Weights of a small transformer language model: 15 layers.
Each number is 50 + 15 x the weight over its row's rms, rounded and kept within 0 to 99. Layers, rows and columns count from 0. The size before them is the row's rms in percent of the matrix's.

# layer 8 attention query, 128x96, rms 0.156, rows 0-72, columns 0-95
077:52 32 56 63 20 38 51 76 55 45 41 66 28 89 54 54 52 60 26 47 36 56 23 40 29 32 35 42 58 29 60 47 53 68 39 49 61 64 33 43 31 46 39 41 60 49 40 99 55 49 26 59 47 49 58 68 64 43 65 74 68 67 46 74 34 54 58 44 41 51 51 52 74 37 49 38 69 51 45 31 50 31 18 57 30 30 57 55 52 73 45 55 71 62 63 46
091:73 39 52 66 46 48 14 59 34 78 37 73 35 47 47 58 70 66 23 61 33 57 44 78 34 49 65 61 39 47 41 50 54 62 47 59 65 69 46 51 52 44 57 36 47 56 42 48 83 49 56 59 39 57 59 51 58 37 45 56 52 59 76 31 56 77 48 99 49 69 63 62 58 31 70 07 76 37 60 46 42 23 53 29 50 44 52 43 58 46 71 51 42 56 40 50
074:56 49 44 52 66 68 52 36 53 78 55 38 30 33 44 52 42 46 50 69 60 42 37 47 51 58 57 30 55 70 49 74 57 61 37 72 53 31 37 10 38 42 49 39 51 51 41 42 54 42 51 44 58 33 43 64 65 61 34 36 60 32 80 64 57 37 52 27 41 60 66 55 14 61 09 48 28 81 41 41 33 47 49 36 46 61 45 66 69 30 82 40 39 58 84 37
084:60 53 49 64 38 40 51 71 38 18 74 40 79 57 61 45 35 32 58 46 57 53 45 42 45 35 34 19 70 68 33 29 43 44 57 64 35 67 64 54 50 49 72 68 63 42 19 13 37 59 71 38 46 45 78 30 31 35 77 51 48 55 57 23 44 40 49 47 50 50 67 38 60 44 57 65 32 23 42 60 61 68 38 70 33 56 33 24 49 55 30 47 46 44 61 32
098:88 67 61 55 45 49 52 68 23 52 28 37 72 66 76 49 63 43 47 45 50 47 44 67 30 34 48 39 67 51 36 57 70 72 45 54 43 53 38 54 78 48 39 56 44 36 44 23 32 73 47 43 66 50 57 47 38 30 60 58 90 60 35 29 25 30 68 52 44 28 57 54 44 53 33 55 44 49 42 70 65 62 36 53 55 63 55 19 80 37 38 76 25 48 53 35
104:56 44 58 71 19 45 68 34 37 39 54 56 81 43 67 58 44 43 58 64 66 40 29 52 72 39 35 63 67 45 60 32 62 48 54 54 79 89 73 47 56 51 46 55 49 59 47 43 69 45 42 29 67 54 85 21 67 24 60 61 39 74 20 35 55 48 71 72 48 60 42 54 64 77 59 68 60 52 51 56 42 50 38 49 77 36 76 29 53 55 36 52 53 56 56 63
087:49 26 43 61 83 58 88 76 43 51 62 33 47 48 50 70 21 53 30 29 67 38 53 67 40 75 65 38 45 69 45 63 70 66 67 56 34 45 35 56 31 65 58 38 62 61 33 48 83 62 37 30 33 48 54 61 43 38 54 56 54 69 72 32 44 51 49 72 74 53 54 48 14 61 36 22 48 63 33 59 71 56 57 28 56 33 46 53 48 51 48 45 36 60 64 38
080:45 59 46 47 27 49 33 25 63 51 74 30 73 41 48 60 48 55 68 70 50 46 33 31 86 63 50 73 43 46 56 24 45 42 57 46 62 77 74 32 28 69 80 41 94 46 44 40 58 29 61 46 52 58 61 28 68 62 38 50 45 51 41 39 68 48 64 46 48 48 63 38 44 58 81 66 56 43 64 49 36 34 59 46 65 71 49 62 54 36 46 71 75 64 25 40
094:83 57 37 48 73 85 78 41 35 55 60 29 57 36 44 40 35 69 43 62 66 44 65 29 47 72 50 22 47 66 18 72 42 48 78 53 33 56 40 48 33 66 57 48 59 42 34 19 69 30 76 50 43 34 45 71 41 42 43 55 61 53 65 45 58 33 34 37 47 79 63 31 33 62 48 42 50 31 44 44 53 60 44 40 42 56 36 61 78 62 36 31 60 43 54 41
093:34 60 60 54 65 69 84 43 20 55 32 71 29 60 32 43 50 35 34 66 33 65 79 36 28 25 88 23 57 62 28 61 40 69 75 72 61 49 26 65 44 33 40 69 39 61 36 41 69 41 54 36 39 39 60 65 40 41 56 41 59 73 64 38 47 45 31 42 51 62 53 70 34 51 42 46 55 49 45 48 55 64 42 36 42 51 49 52 52 70 53 38 32 33 76 36
098:59 50 82 58 33 60 55 51 45 60 60 55 49 64 27 75 41 36 60 52 71 47 65 56 34 22 52 54 39 82 45 62 26 29 37 43 53 34 59 66 40 44 47 49 74 56 43 64 15 65 49 43 32 37 59 34 48 60 82 40 33 87 57 17 50 38 43 40 55 38 68 51 31 63 45 77 46 65 46 31 39 53 60 48 56 52 51 26 58 53 58 43 36 16 48 23
110:62 53 49 44 59 80 61 45 30 39 67 22 36 54 32 28 19 53 49 22 66 22 62 30 64 48 43 17 47 80 41 23 51 66 51 45 37 34 45 55 57 72 61 63 53 53 54 32 46 59 61 63 53 50 42 53 28 68 33 57 36 44 50 57 63 37 42 38 31 49 72 53 40 44 47 48 28 19 46 51 66 44 64 45 45 48 28 50 70 50 58 64 31 46 06 31
100:43 61 60 58 72 76 41 51 33 64 32 48 45 33 55 62 47 45 30 71 56 71 85 37 23 29 72 28 60 63 23 79 45 68 82 59 43 35 25 60 37 46 33 59 31 55 34 30 67 51 40 51 53 35 51 79 57 29 74 44 63 56 65 38 41 63 40 51 49 48 57 45 27 51 38 29 60 58 35 60 58 60 41 25 35 45 52 49 47 71 48 30 28 44 67 53
104:25 19 36 61 49 44 18 32 44 83 45 82 47 42 46 51 54 59 64 58 63 48 44 60 62 76 52 65 32 51 35 41 27 47 53 47 78 30 53 31 35 35 40 39 79 65 47 64 68 52 71 62 36 48 15 68 51 50 69 42 42 58 56 27 58 63 58 50 49 59 46 54 40 53 71 51 83 60 49 26 56 38 53 58 32 60 41 42 32 75 77 29 58 52 39 56
146:37 33 14 74 55 59 16 32 34 77 39 63 52 39 49 40 63 81 69 60 49 36 57 18 69 59 55 63 65 61 58 29 18 39 66 67 57 28 49 41 49 39 53 27 45 43 68 34 64 44 53 36 42 28 34 67 25 56 55 52 61 43 60 46 43 58 55 43 39 56 32 69 43 38 57 52 62 19 53 44 76 46 63 77 41 47 53 56 57 80 55 46 56 51 28 45
093:31 15 30 55 45 22 11 38 43 88 26 87 56 47 37 65 49 61 59 38 65 64 57 40 54 71 39 70 51 53 66 43 17 46 49 26 66 34 34 45 48 42 48 37 55 41 49 59 71 51 50 51 45 63 36 49 70 51 68 52 65 63 46 47 53 55 54 56 61 58 34 42 39 55 78 45 71 73 56 34 54 30 50 61 44 64 60 27 20 52 49 48 74 50 62 67
071:25 53 40 68 68 35 33 57 38 91 68 52 34 63 55 38 81 32 77 30 53 63 37 38 59 62 56 69 57 50 74 46 72 47 31 65 54 18 35 27 66 53 54 26 45 62 75 77 66 67 55 51 68 56 54 58 48 40 39 59 53 47 47 76 40 44 62 34 55 66 77 31 29 80 57 30 63 52 50 54 57 46 52 54 64 43 56 59 47 40 33 33 67 58 41 52
083:60 58 45 78 37 67 53 71 52 66 47 63 34 57 63 79 51 40 57 23 62 69 63 40 58 61 62 47 70 34 19 67 45 58 56 70 57 65 70 33 40 56 47 50 95 36 43 58 56 53 39 63 53 43 68 48 75 51 60 58 34 55 64 65 67 52 64 40 94 43 55 51 72 46 35 49 61 42 50 38 42 41 53 74 50 70 53 42 03 57 62 51 37 43 50 29
082:72 42 29 55 42 56 32 24 35 61 38 61 67 45 37 41 32 80 70 42 72 32 63 33 61 66 38 69 39 65 64 39 30 46 41 58 64 61 51 46 64 41 35 56 51 32 61 40 42 26 45 54 68 57 62 28 48 29 44 29 37 49 68 45 81 50 51 59 74 39 20 66 55 41 59 55 75 46 47 53 55 56 93 42 59 36 73 75 60 73 56 48 34 43 62 69
079:75 67 67 50 51 39 68 59 72 29 73 50 58 46 74 43 53 61 30 76 43 60 16 61 47 15 44 46 51 43 66 45 48 24 49 34 64 80 61 44 52 54 70 59 82 63 41 62 53 67 63 56 59 62 59 28 58 32 54 68 36 46 19 23 41 55 66 52 31 51 66 38 52 63 66 55 27 66 65 49 65 64 24 61 54 27 71 34 42 50 41 56 43 50 51 62
078:74 80 58 33 15 40 43 29 49 43 41 35 62 56 23 51 54 38 65 49 68 43 25 33 45 53 24 54 45 59 43 39 43 37 47 26 32 28 67 46 67 72 51 51 51 18 52 72 32 36 55 56 71 42 48 33 60 72 44 24 42 44 16 59 39 57 60 53 38 25 56 58 46 38 51 77 26 40 42 41 39 47 63 41 39 35 34 68 56 28 66 66 67 60 64 48
086:35 38 24 47 64 56 24 57 63 82 49 65 59 57 50 45 69 78 35 42 39 67 86 29 46 34 79 54 55 67 44 58 45 49 57 60 65 27 32 36 40 34 57 42 69 51 61 50 42 29 71 53 61 40 30 74 32 60 37 48 53 25 52 47 36 51 53 34 19 60 39 54 39 30 42 40 60 16 57 36 49 54 64 65 34 44 38 76 50 49 66 20 52 57 45 71
112:59 32 36 43 82 74 68 35 23 55 69 49 61 35 52 27 33 65 25 36 77 48 56 47 55 57 48 23 26 72 33 42 30 76 47 48 20 32 45 66 52 55 35 36 25 82 45 29 63 58 43 43 41 40 43 68 33 42 59 47 52 45 63 59 45 54 53 50 53 64 58 49 47 59 61 17 53 30 46 44 71 53 60 48 53 61 27 58 66 73 73 31 35 44 34 39
112:42 42 49 48 67 57 46 56 35 56 50 59 41 55 27 26 42 71 35 37 57 48 64 34 35 37 62 43 48 63 38 45 31 48 79 45 32 22 35 53 12 26 54 45 57 58 43 58 65 54 70 62 35 52 08 68 41 67 49 54 30 61 77 55 55 52 30 37 22 65 50 52 26 33 41 35 44 52 44 49 69 43 78 45 34 42 21 77 58 62 67 29 47 60 37 31
090:24 17 51 51 71 27 57 55 35 60 31 82 42 49 54 52 70 62 69 36 68 47 37 77 71 47 56 79 39 31 46 25 33 40 61 39 53 26 58 52 40 09 48 27 62 70 43 45 54 45 55 41 35 62 23 48 48 47 73 50 48 41 64 48 45 41 53 29 46 52 11 64 63 56 51 37 58 60 47 44 48 42 62 33 48 46 51 74 46 60 59 35 71 65 80 56
110:56 51 70 35 44 44 83 69 66 21 45 49 42 59 29 70 41 49 60 45 58 51 36 65 44 43 62 62 33 42 39 53 48 22 58 43 43 40 56 46 40 37 64 57 71 56 53 75 29 42 53 40 52 72 33 28 52 67 54 50 42 66 60 31 71 38 41 26 54 39 62 73 51 57 31 63 15 69 66 67 19 51 72 20 48 52 47 48 40 31 72 71 67 41 82 40
133:48 48 42 45 45 50 49 58 67 57 68 60 63 32 52 46 72 29 57 82 47 46 50 75 44 70 50 40 36 42 19 82 46 45 62 65 54 61 71 16 19 65 72 31 99 46 49 49 56 44 70 51 49 66 62 41 58 45 62 31 32 45 41 26 69 51 66 60 59 65 72 44 63 60 55 53 39 58 42 53 29 53 31 36 47 59 39 37 46 28 52 44 70 60 59 35
105:87 60 52 31 39 69 53 46 62 44 71 17 75 50 62 58 35 29 25 41 29 40 61 45 55 52 43 47 36 56 35 68 71 66 41 47 42 63 64 38 48 85 48 45 52 47 44 24 35 35 65 80 55 32 65 35 47 71 42 46 31 38 29 64 42 53 54 89 60 63 68 36 53 44 49 53 44 27 42 14 39 61 32 41 55 42 53 50 59 29 49 45 43 48 26 57
115:53 35 82 47 53 77 67 47 46 15 57 58 28 74 53 67 49 22 51 26 59 47 41 39 72 51 51 72 82 32 74 46 71 58 54 66 66 33 50 50 60 36 42 66 28 56 45 47 60 49 35 54 39 45 40 34 52 46 80 68 33 62 44 56 35 35 53 40 30 48 21 54 56 46 45 52 64 55 56 63 78 65 35 54 79 66 68 74 59 69 37 25 41 53 40 48
111:38 70 59 32 53 62 55 64 48 03 43 43 29 53 35 60 66 61 56 28 65 50 64 31 52 64 39 53 86 52 81 60 60 59 25 38 44 35 39 50 80 47 43 66 25 33 60 47 41 64 37 23 50 33 37 39 41 50 46 61 49 50 51 69 26 37 43 46 36 43 28 57 64 57 32 59 39 58 48 74 74 53 63 71 74 57 88 53 48 36 36 55 39 43 55 60
086:53 21 32 45 56 37 15 39 50 72 46 79 48 55 41 45 52 54 58 43 74 60 47 61 87 62 44 80 29 44 44 20 48 66 40 40 66 40 59 36 50 48 44 23 76 60 49 60 71 50 57 59 55 58 20 58 53 56 70 47 46 60 51 33 46 63 56 67 26 74 35 59 61 51 68 39 76 46 48 25 54 38 37 60 53 53 37 61 52 65 70 37 74 39 18 67
104:30 36 32 65 84 52 30 61 28 99 42 66 51 54 52 43 56 57 47 70 56 60 36 61 40 45 59 43 25 51 41 58 22 54 52 62 51 37 40 45 21 54 56 23 76 43 43 42 68 59 67 63 50 63 48 73 55 33 63 33 49 53 58 31 56 67 60 59 33 64 84 44 31 56 74 32 64 60 24 36 50 49 46 40 41 40 27 44 29 59 53 37 49 31 46 31
086:58 64 44 31 91 40 50 56 37 54 46 62 11 39 77 50 41 51 49 35 57 43 67 53 53 87 50 46 37 49 61 66 63 54 71 59 62 27 40 46 84 25 70 39 68 22 42 23 72 70 58 50 59 46 42 65 40 63 61 40 38 48 70 53 59 42 57 75 37 80 40 43 61 43 68 62 55 38 53 60 76 45 52 58 28 57 34 41 42 56 67 44 73 48 46 57
083:40 46 59 47 44 31 69 51 62 59 67 78 60 71 60 34 46 60 68 65 33 43 57 12 59 59 67 59 43 60 34 09 40 72 56 40 64 75 42 48 42 50 64 66 38 70 72 78 23 49 55 43 35 65 60 42 65 34 70 46 45 65 49 43 48 61 76 57 70 20 14 38 41 38 57 62 38 63 52 47 35 53 54 51 51 56 67 66 58 38 23 63 49 33 53 35
088:30 59 66 49 46 38 61 57 49 27 70 61 48 62 35 71 52 34 54 53 60 68 54 93 54 57 50 76 57 26 69 42 63 38 58 61 56 52 56 51 43 56 56 54 28 70 59 21 60 60 53 31 25 68 64 50 51 42 72 76 54 32 47 61 54 47 76 52 46 50 22 56 59 30 70 63 51 59 67 71 58 41 59 57 64 64 86 60 30 48 29 68 43 43 77 20
080:57 59 38 74 18 57 33 46 12 73 00 44 72 60 46 47 58 77 85 51 44 51 20 60 50 74 39 61 81 30 58 61 67 31 49 50 44 60 69 69 48 27 32 49 60 46 54 45 50 37 32 27 66 51 63 28 56 58 38 57 58 56 46 71 57 47 42 39 48 64 47 59 48 40 49 48 52 65 48 47 44 47 38 73 51 29 41 55 57 66 66 61 59 64 46 71
080:42 28 43 49 68 25 67 38 39 46 93 52 62 45 45 56 43 12 45 52 77 43 44 60 46 42 48 39 10 50 44 43 19 42 39 53 54 26 30 46 09 36 63 42 49 67 55 51 39 71 53 37 23 57 47 45 59 15 59 48 65 41 53 52 25 52 76 50 42 41 68 71 70 66 50 44 51 60 52 55 57 56 54 49 65 82 53 48 29 48 37 35 62 46 56 47
092:43 51 30 73 57 26 44 53 20 58 51 43 51 56 36 56 23 63 51 51 81 63 49 64 42 43 59 67 47 43 59 55 61 56 54 67 39 34 38 69 35 29 36 29 25 79 47 40 56 76 36 45 42 36 37 49 47 43 44 28 57 45 52 73 59 36 76 60 62 54 49 73 57 42 55 06 45 41 41 85 60 40 48 60 44 82 70 47 23 43 48 46 77 61 64 59
109:54 58 56 46 64 56 49 49 53 44 67 73 46 22 43 44 60 33 53 71 36 53 52 57 46 62 74 61 53 62 70 68 31 34 68 72 73 52 52 15 30 34 59 18 59 59 57 18 58 33 61 44 36 27 33 38 35 44 67 92 24 39 56 53 45 37 49 46 42 80 41 50 54 43 67 49 48 37 20 72 55 53 54 42 50 59 37 53 33 25 40 42 67 78 50 50
116:48 54 54 60 37 34 40 73 41 62 34 39 36 60 66 58 55 64 43 70 45 69 47 78 23 48 47 30 63 31 50 72 47 66 50 38 54 42 17 51 47 32 34 46 49 63 37 56 57 70 51 34 64 54 51 90 75 24 58 49 82 40 67 51 47 55 65 71 59 57 52 45 41 66 38 34 57 41 67 81 48 23 55 71 40 38 54 55 13 61 56 63 52 25 71 53
095:41 28 37 55 56 51 38 83 62 32 61 40 62 57 42 51 51 46 47 35 55 46 40 68 52 56 54 47 37 38 68 42 63 55 46 42 63 55 48 70 60 69 59 56 41 51 77 64 26 69 40 62 69 87 47 36 47 32 40 46 25 47 62 45 64 58 49 90 44 22 62 49 49 39 54 51 36 46 14 79 51 34 76 74 39 60 30 50 59 16 64 77 66 32 42 61
097:71 69 37 65 79 45 48 65 51 79 36 59 57 53 35 62 33 34 50 55 43 58 79 57 42 51 44 33 54 84 32 70 45 60 35 46 82 50 28 08 31 63 32 40 64 14 44 43 50 52 57 51 50 59 51 41 27 45 47 34 55 77 54 39 63 70 79 45 61 63 73 15 48 56 40 53 46 48 73 31 29 41 57 41 53 45 48 60 40 47 46 50 54 52 59 44
106:43 16 53 28 61 35 30 34 53 30 60 53 55 61 48 41 35 46 53 36 77 64 52 50 68 41 46 46 69 68 59 40 32 58 56 42 59 35 52 66 61 33 33 53 27 67 32 13 70 66 41 48 29 59 30 40 45 52 67 52 67 40 63 52 16 50 67 53 32 39 29 71 31 59 58 33 46 30 29 61 91 57 74 48 50 51 62 30 46 70 30 38 51 55 50 35
097:30 85 40 45 41 47 47 51 55 65 44 50 55 61 37 64 54 52 84 53 57 50 40 30 45 57 78 80 64 64 72 56 44 48 52 61 59 42 45 24 44 31 27 28 22 41 73 78 41 37 37 18 73 36 33 39 44 64 67 62 59 44 36 55 63 56 60 42 51 35 19 59 38 42 45 71 28 60 61 79 30 43 76 51 56 53 60 44 44 26 55 69 49 51 66 47
098:64 72 39 48 53 54 48 65 41 41 53 31 50 30 61 49 60 40 27 57 27 38 37 34 41 22 62 41 52 45 33 86 40 57 47 70 39 38 32 47 27 31 40 55 93 55 31 45 67 43 61 54 52 51 39 79 32 33 31 36 48 56 50 52 42 45 47 38 59 81 57 22 58 61 34 18 65 56 75 17 41 47 23 37 44 39 57 60 51 65 49 40 40 50 50 73
101:63 43 39 44 67 56 61 72 60 45 56 44 71 35 39 51 45 36 30 39 29 52 35 60 42 33 93 55 46 57 33 80 40 42 69 65 58 44 35 32 25 44 35 37 84 59 41 41 46 45 55 45 46 71 27 33 13 51 46 31 41 34 58 36 51 42 42 57 40 72 49 17 57 58 49 16 49 35 50 48 33 46 69 40 29 58 37 29 40 51 70 47 56 66 71 37
134:42 17 39 49 67 56 60 66 57 37 54 33 73 62 38 41 39 29 44 23 72 46 68 41 41 31 51 39 38 61 50 36 34 57 54 20 64 35 47 71 53 61 54 59 44 44 63 64 17 52 66 65 56 62 59 41 59 37 49 53 18 57 64 45 37 64 55 62 43 14 67 74 32 51 62 53 18 53 29 59 39 59 83 53 44 63 49 33 35 23 58 72 52 26 45 52
103:30 27 38 48 71 23 64 65 28 53 60 60 72 60 38 44 54 77 45 40 81 60 52 38 31 06 54 46 62 51 43 41 51 50 55 56 61 40 31 43 25 54 56 49 39 41 54 70 30 43 56 58 56 52 60 54 61 61 61 38 53 64 59 41 22 47 64 57 38 28 34 50 29 54 33 54 19 52 33 53 60 71 70 37 86 57 64 50 23 53 73 70 69 30 64 49
079:51 54 43 44 75 51 52 56 56 59 54 65 38 47 30 68 33 53 50 49 40 68 80 61 34 53 42 63 59 57 73 54 69 67 69 69 59 33 61 85 42 25 81 50 71 19 44 66 46 54 53 67 79 39 63 66 43 77 20 58 27 53 64 55 59 42 65 47 58 36 61 65 67 70 39 39 37 54 47 29 47 62 72 46 75 28 69 49 51 55 65 53 32 66 44 28
088:54 47 35 30 29 62 51 73 74 57 53 58 70 35 39 34 90 41 47 51 33 29 49 69 52 58 60 72 33 23 67 49 27 55 60 34 40 26 53 38 46 70 51 28 45 77 50 21 50 24 61 23 59 74 56 47 63 58 62 45 29 54 42 60 47 39 53 46 38 55 22 40 42 34 56 55 46 73 78 18 45 48 44 72 65 49 68 62 53 47 34 60 64 45 58 53
085:67 47 59 43 38 51 51 38 50 51 67 32 50 55 77 69 52 31 36 60 42 22 47 41 64 42 66 45 29 45 58 68 61 28 33 29 44 17 54 59 70 60 44 74 61 65 37 46 30 35 72 48 73 49 60 32 45 57 60 41 21 54 29 28 66 49 15 44 60 41 60 75 54 51 31 46 47 43 49 45 76 51 64 37 18 47 36 52 79 63 62 47 58 36 49 86
070:47 46 42 51 57 14 55 58 39 60 50 59 38 76 63 47 45 42 75 39 50 68 70 76 50 55 22 37 64 46 51 55 55 55 38 63 79 36 43 55 56 29 50 47 43 51 62 35 51 51 09 43 66 40 62 73 71 48 42 54 68 60 63 30 18 42 76 59 49 39 39 35 26 57 41 60 29 39 67 87 51 31 51 58 57 42 80 37 50 27 44 75 55 37 63 42
098:47 70 46 25 38 68 37 45 65 40 43 46 73 46 34 58 24 68 52 34 76 45 52 42 63 69 23 67 39 49 68 32 57 48 41 43 38 77 77 57 72 94 63 42 50 32 62 52 64 47 32 54 78 33 47 23 40 54 39 37 42 60 29 52 33 73 76 61 32 44 55 49 43 50 67 59 38 47 68 59 37 61 59 75 45 74 40 58 52 34 53 42 60 59 26 56
108:32 59 61 44 41 55 70 27 85 24 66 27 81 47 49 53 44 73 47 15 75 51 38 42 81 40 28 71 56 45 38 35 44 49 52 38 67 72 72 34 62 79 37 53 44 49 47 59 71 52 38 57 57 44 57 28 61 61 56 34 36 50 30 51 48 62 43 58 46 51 55 38 50 68 74 60 67 22 79 44 59 62 52 45 73 69 43 53 34 54 41 51 29 64 37 42
116:58 55 34 50 40 58 43 66 53 42 47 70 36 49 59 59 61 54 29 78 30 46 58 74 19 32 74 42 53 38 37 76 44 42 52 83 41 44 33 57 29 24 52 68 57 58 18 63 57 42 66 43 45 28 53 80 51 43 48 75 51 46 67 69 32 19 21 68 61 69 66 56 47 34 40 42 68 45 42 45 44 53 25 41 59 48 53 74 49 76 69 35 55 61 62 60
094:54 91 60 84 28 43 85 58 53 58 34 55 71 34 38 71 45 58 64 55 47 63 46 48 58 19 36 67 47 57 47 59 20 48 66 50 54 82 52 14 37 41 51 28 64 42 56 48 76 49 31 73 48 45 45 48 48 49 62 44 31 52 30 84 42 47 61 55 49 84 50 42 54 41 52 58 76 54 48 35 55 46 53 46 55 63 39 46 45 43 30 66 39 63 78 47
122:43 53 80 32 45 48 39 58 37 19 43 29 31 74 47 42 51 49 53 34 55 46 58 52 52 34 52 46 67 50 84 24 65 39 58 43 59 37 44 45 82 53 47 79 26 33 82 56 19 68 43 45 57 49 32 32 38 56 56 67 51 43 62 53 47 33 54 38 42 19 48 66 41 72 42 64 26 53 45 64 62 50 87 70 52 51 63 30 56 28 49 76 50 41 44 58
108:59 66 42 47 43 45 59 66 42 42 31 40 48 53 57 83 16 27 55 36 17 30 30 64 52 50 61 47 52 49 41 56 33 79 74 50 43 50 61 57 48 32 34 71 61 56 24 81 37 32 46 40 41 43 28 42 37 46 79 31 47 57 54 38 69 49 47 51 59 36 53 73 46 70 25 79 36 63 58 70 33 59 76 22 37 30 41 47 55 68 55 53 50 50 61 37
091:75 41 54 51 70 50 55 47 71 75 61 58 63 48 54 44 70 45 40 85 60 58 53 83 47 50 29 27 22 60 19 42 27 62 59 28 35 38 58 44 51 61 61 46 71 46 32 34 58 53 64 52 55 65 76 65 65 54 36 23 58 77 46 41 54 41 40 51 58 71 41 43 78 42 57 44 80 40 66 38 51 54 17 48 50 45 26 51 44 81 51 45 37 36 44 32
105:58 43 55 63 69 56 61 89 34 47 36 53 43 48 47 61 47 49 55 39 40 53 46 55 27 29 36 38 67 25 48 84 48 42 65 50 28 28 42 61 49 52 67 49 72 52 43 30 63 45 38 46 26 69 61 66 21 33 35 62 35 43 77 49 33 21 34 51 50 63 47 47 30 39 19 41 49 83 50 60 67 47 58 45 41 49 38 44 31 54 66 49 61 30 72 89
114:19 26 31 60 63 25 46 54 25 35 53 41 37 58 54 49 57 90 35 47 81 59 47 34 50 20 63 67 79 40 65 64 60 33 60 68 40 27 49 74 41 35 45 66 42 60 47 36 63 55 42 43 24 47 32 72 35 53 58 68 47 33 57 64 14 42 42 59 44 55 30 64 29 49 35 34 46 47 41 58 73 52 63 62 50 55 80 53 40 57 56 35 57 53 58 68
085:40 29 56 32 87 55 67 49 41 24 73 33 60 60 52 45 30 32 41 22 89 48 73 48 58 42 54 52 50 80 61 52 40 62 62 64 33 21 51 58 37 41 41 55 55 51 38 28 42 65 60 45 50 53 22 57 26 52 62 36 39 55 58 39 36 39 79 50 28 29 61 67 37 45 46 52 30 34 44 42 65 64 78 72 43 41 49 25 27 39 59 42 65 37 48 50
099:71 68 57 56 58 67 65 44 43 64 16 62 45 47 47 36 24 34 47 59 42 56 71 53 58 42 30 50 56 48 57 40 41 81 40 71 58 47 47 43 59 53 50 36 43 29 25 20 84 40 46 28 38 45 46 40 35 51 63 39 55 66 41 39 56 17 70 30 50 86 20 31 35 54 45 46 70 62 66 34 56 73 28 53 50 48 57 57 37 57 24 31 29 56 68 50
114:66 53 50 34 35 65 30 43 29 43 32 46 22 63 62 55 82 52 49 38 34 49 71 45 47 59 20 65 68 54 78 30 50 67 55 53 25 44 57 99 77 31 43 63 43 57 74 48 45 46 48 32 54 45 39 42 41 50 66 79 66 37 54 60 32 42 32 54 39 33 26 85 57 56 51 56 57 79 58 60 50 62 51 38 54 34 58 53 63 38 26 53 50 53 59 50
094:63 59 31 55 56 00 28 47 38 69 63 83 39 43 26 39 74 55 41 52 39 49 50 41 50 51 60 43 49 63 29 66 36 39 88 44 22 44 48 50 43 56 53 44 58 43 53 27 56 44 85 46 70 35 14 66 45 46 58 38 50 49 71 46 49 35 31 38 39 48 53 43 34 59 55 58 61 22 22 39 60 38 39 74 43 36 54 51 49 54 67 41 55 55 37 44
086:72 40 73 39 64 71 75 58 63 32 38 16 77 66 69 52 63 52 76 59 86 60 55 50 48 55 44 76 51 29 69 27 48 40 26 47 54 64 40 73 52 45 44 67 53 23 56 60 58 58 61 61 52 77 41 24 67 67 42 74 48 55 50 50 64 48 50 39 66 48 12 57 67 42 48 56 32 54 86 56 59 57 33 38 36 50 49 46 59 52 41 58 40 48 62 63
100:79 70 84 72 23 20 43 66 56 72 29 79 48 46 58 56 60 50 58 63 49 33 70 75 43 45 37 63 59 49 46 75 46 47 54 25 61 50 46 52 46 53 37 56 71 45 27 65 14 63 34 23 52 62 63 32 66 70 75 66 58 46 33 42 54 48 40 58 50 32 38 37 62 66 39 78 47 53 53 50 42 54 32 49 53 61 34 17 46 47 62 66 35 45 63 53
101:34 14 36 06 52 78 49 55 61 25 71 28 58 53 54 41 49 58 14 31 64 49 48 35 60 39 49 55 41 75 63 26 54 56 56 59 46 52 56 31 47 60 73 52 55 58 70 60 63 45 59 77 43 67 51 66 25 56 12 40 70 25 48 53 93 37 48 57 60 61 42 57 43 52 57 43 57 36 60 48 67 66 59 37 50 47 39 48 52 44 37 42 33 49 38 40
076:39 59 81 44 34 28 42 47 64 45 73 44 56 72 61 37 30 44 56 17 53 41 45 40 46 56 35 38 15 34 46 27 43 66 60 44 56 64 63 26 29 64 52 44 85 45 33 79 28 59 75 51 68 71 63 44 37 35 62 53 51 29 59 58 37 59 67 74 44 38 61 28 42 58 39 52 68 44 36 16 48 59 72 50 47 64 59 52 37 32 79 47 48 51 46 55
104:53 42 58 31 58 58 37 46 69 45 34 73 39 34 50 42 55 64 68 37 26 46 48 68 62 52 77 75 49 81 54 38 47 29 26 79 42 44 67 44 40 37 53 37 49 63 49 31 52 39 75 46 39 11 47 65 57 59 35 79 47 32 65 67 58 45 40 29 44 70 20 60 43 43 64 43 71 47 42 50 57 49 76 23 69 56 38 62 39 56 58 40 72 70 35 70
098:73 74 66 46 32 35 55 42 54 45 42 56 59 64 56 56 67 50 57 77 72 99 54 56 43 47 49 58 49 59 44 19 45 43 71 30 21 83 45 68 63 60 61 41 38 54 45 68 37 61 63 37 75 35 20 29 60 61 39 36 65 66 35 81 38 36 39 44 66 55 35 55 64 58 45 67 56 42 55 59 55 63 56 42 47 62 61 43 40 44 30 49 38 81 61 64
109:66 85 72 71 40 33 35 57 46 59 52 44 46 56 63 67 66 40 64 69 40 61 44 58 38 54 33 34 42 44 50 35 70 53 23 32 75 61 39 54 63 63 54 83 53 38 74 51 25 64 49 66 68 67 61 54 62 31 59 48 45 73 51 15 42 62 67 50 33 40 72 27 48 88 34 64 32 59 55 61 30 41 34 61 58 37 61 35 50 46 39 44 34 26 50 48
094:64 56 46 54 73 68 39 39 50 69 22 45 40 33 76 56 59 69 47 64 61 49 43 32 47 78 53 73 42 67 54 55 51 30 27 37 72 83 46 22 82 54 77 52 60 46 41 40 68 56 48 61 65 66 65 66 53 51 51 45 72 40 68 34 31 45 41 58 50 36 51 25 56 49 62 32 84 54 35 56 65 19 77 64 40 31 54 44 42 29 51 40 49 56 52 66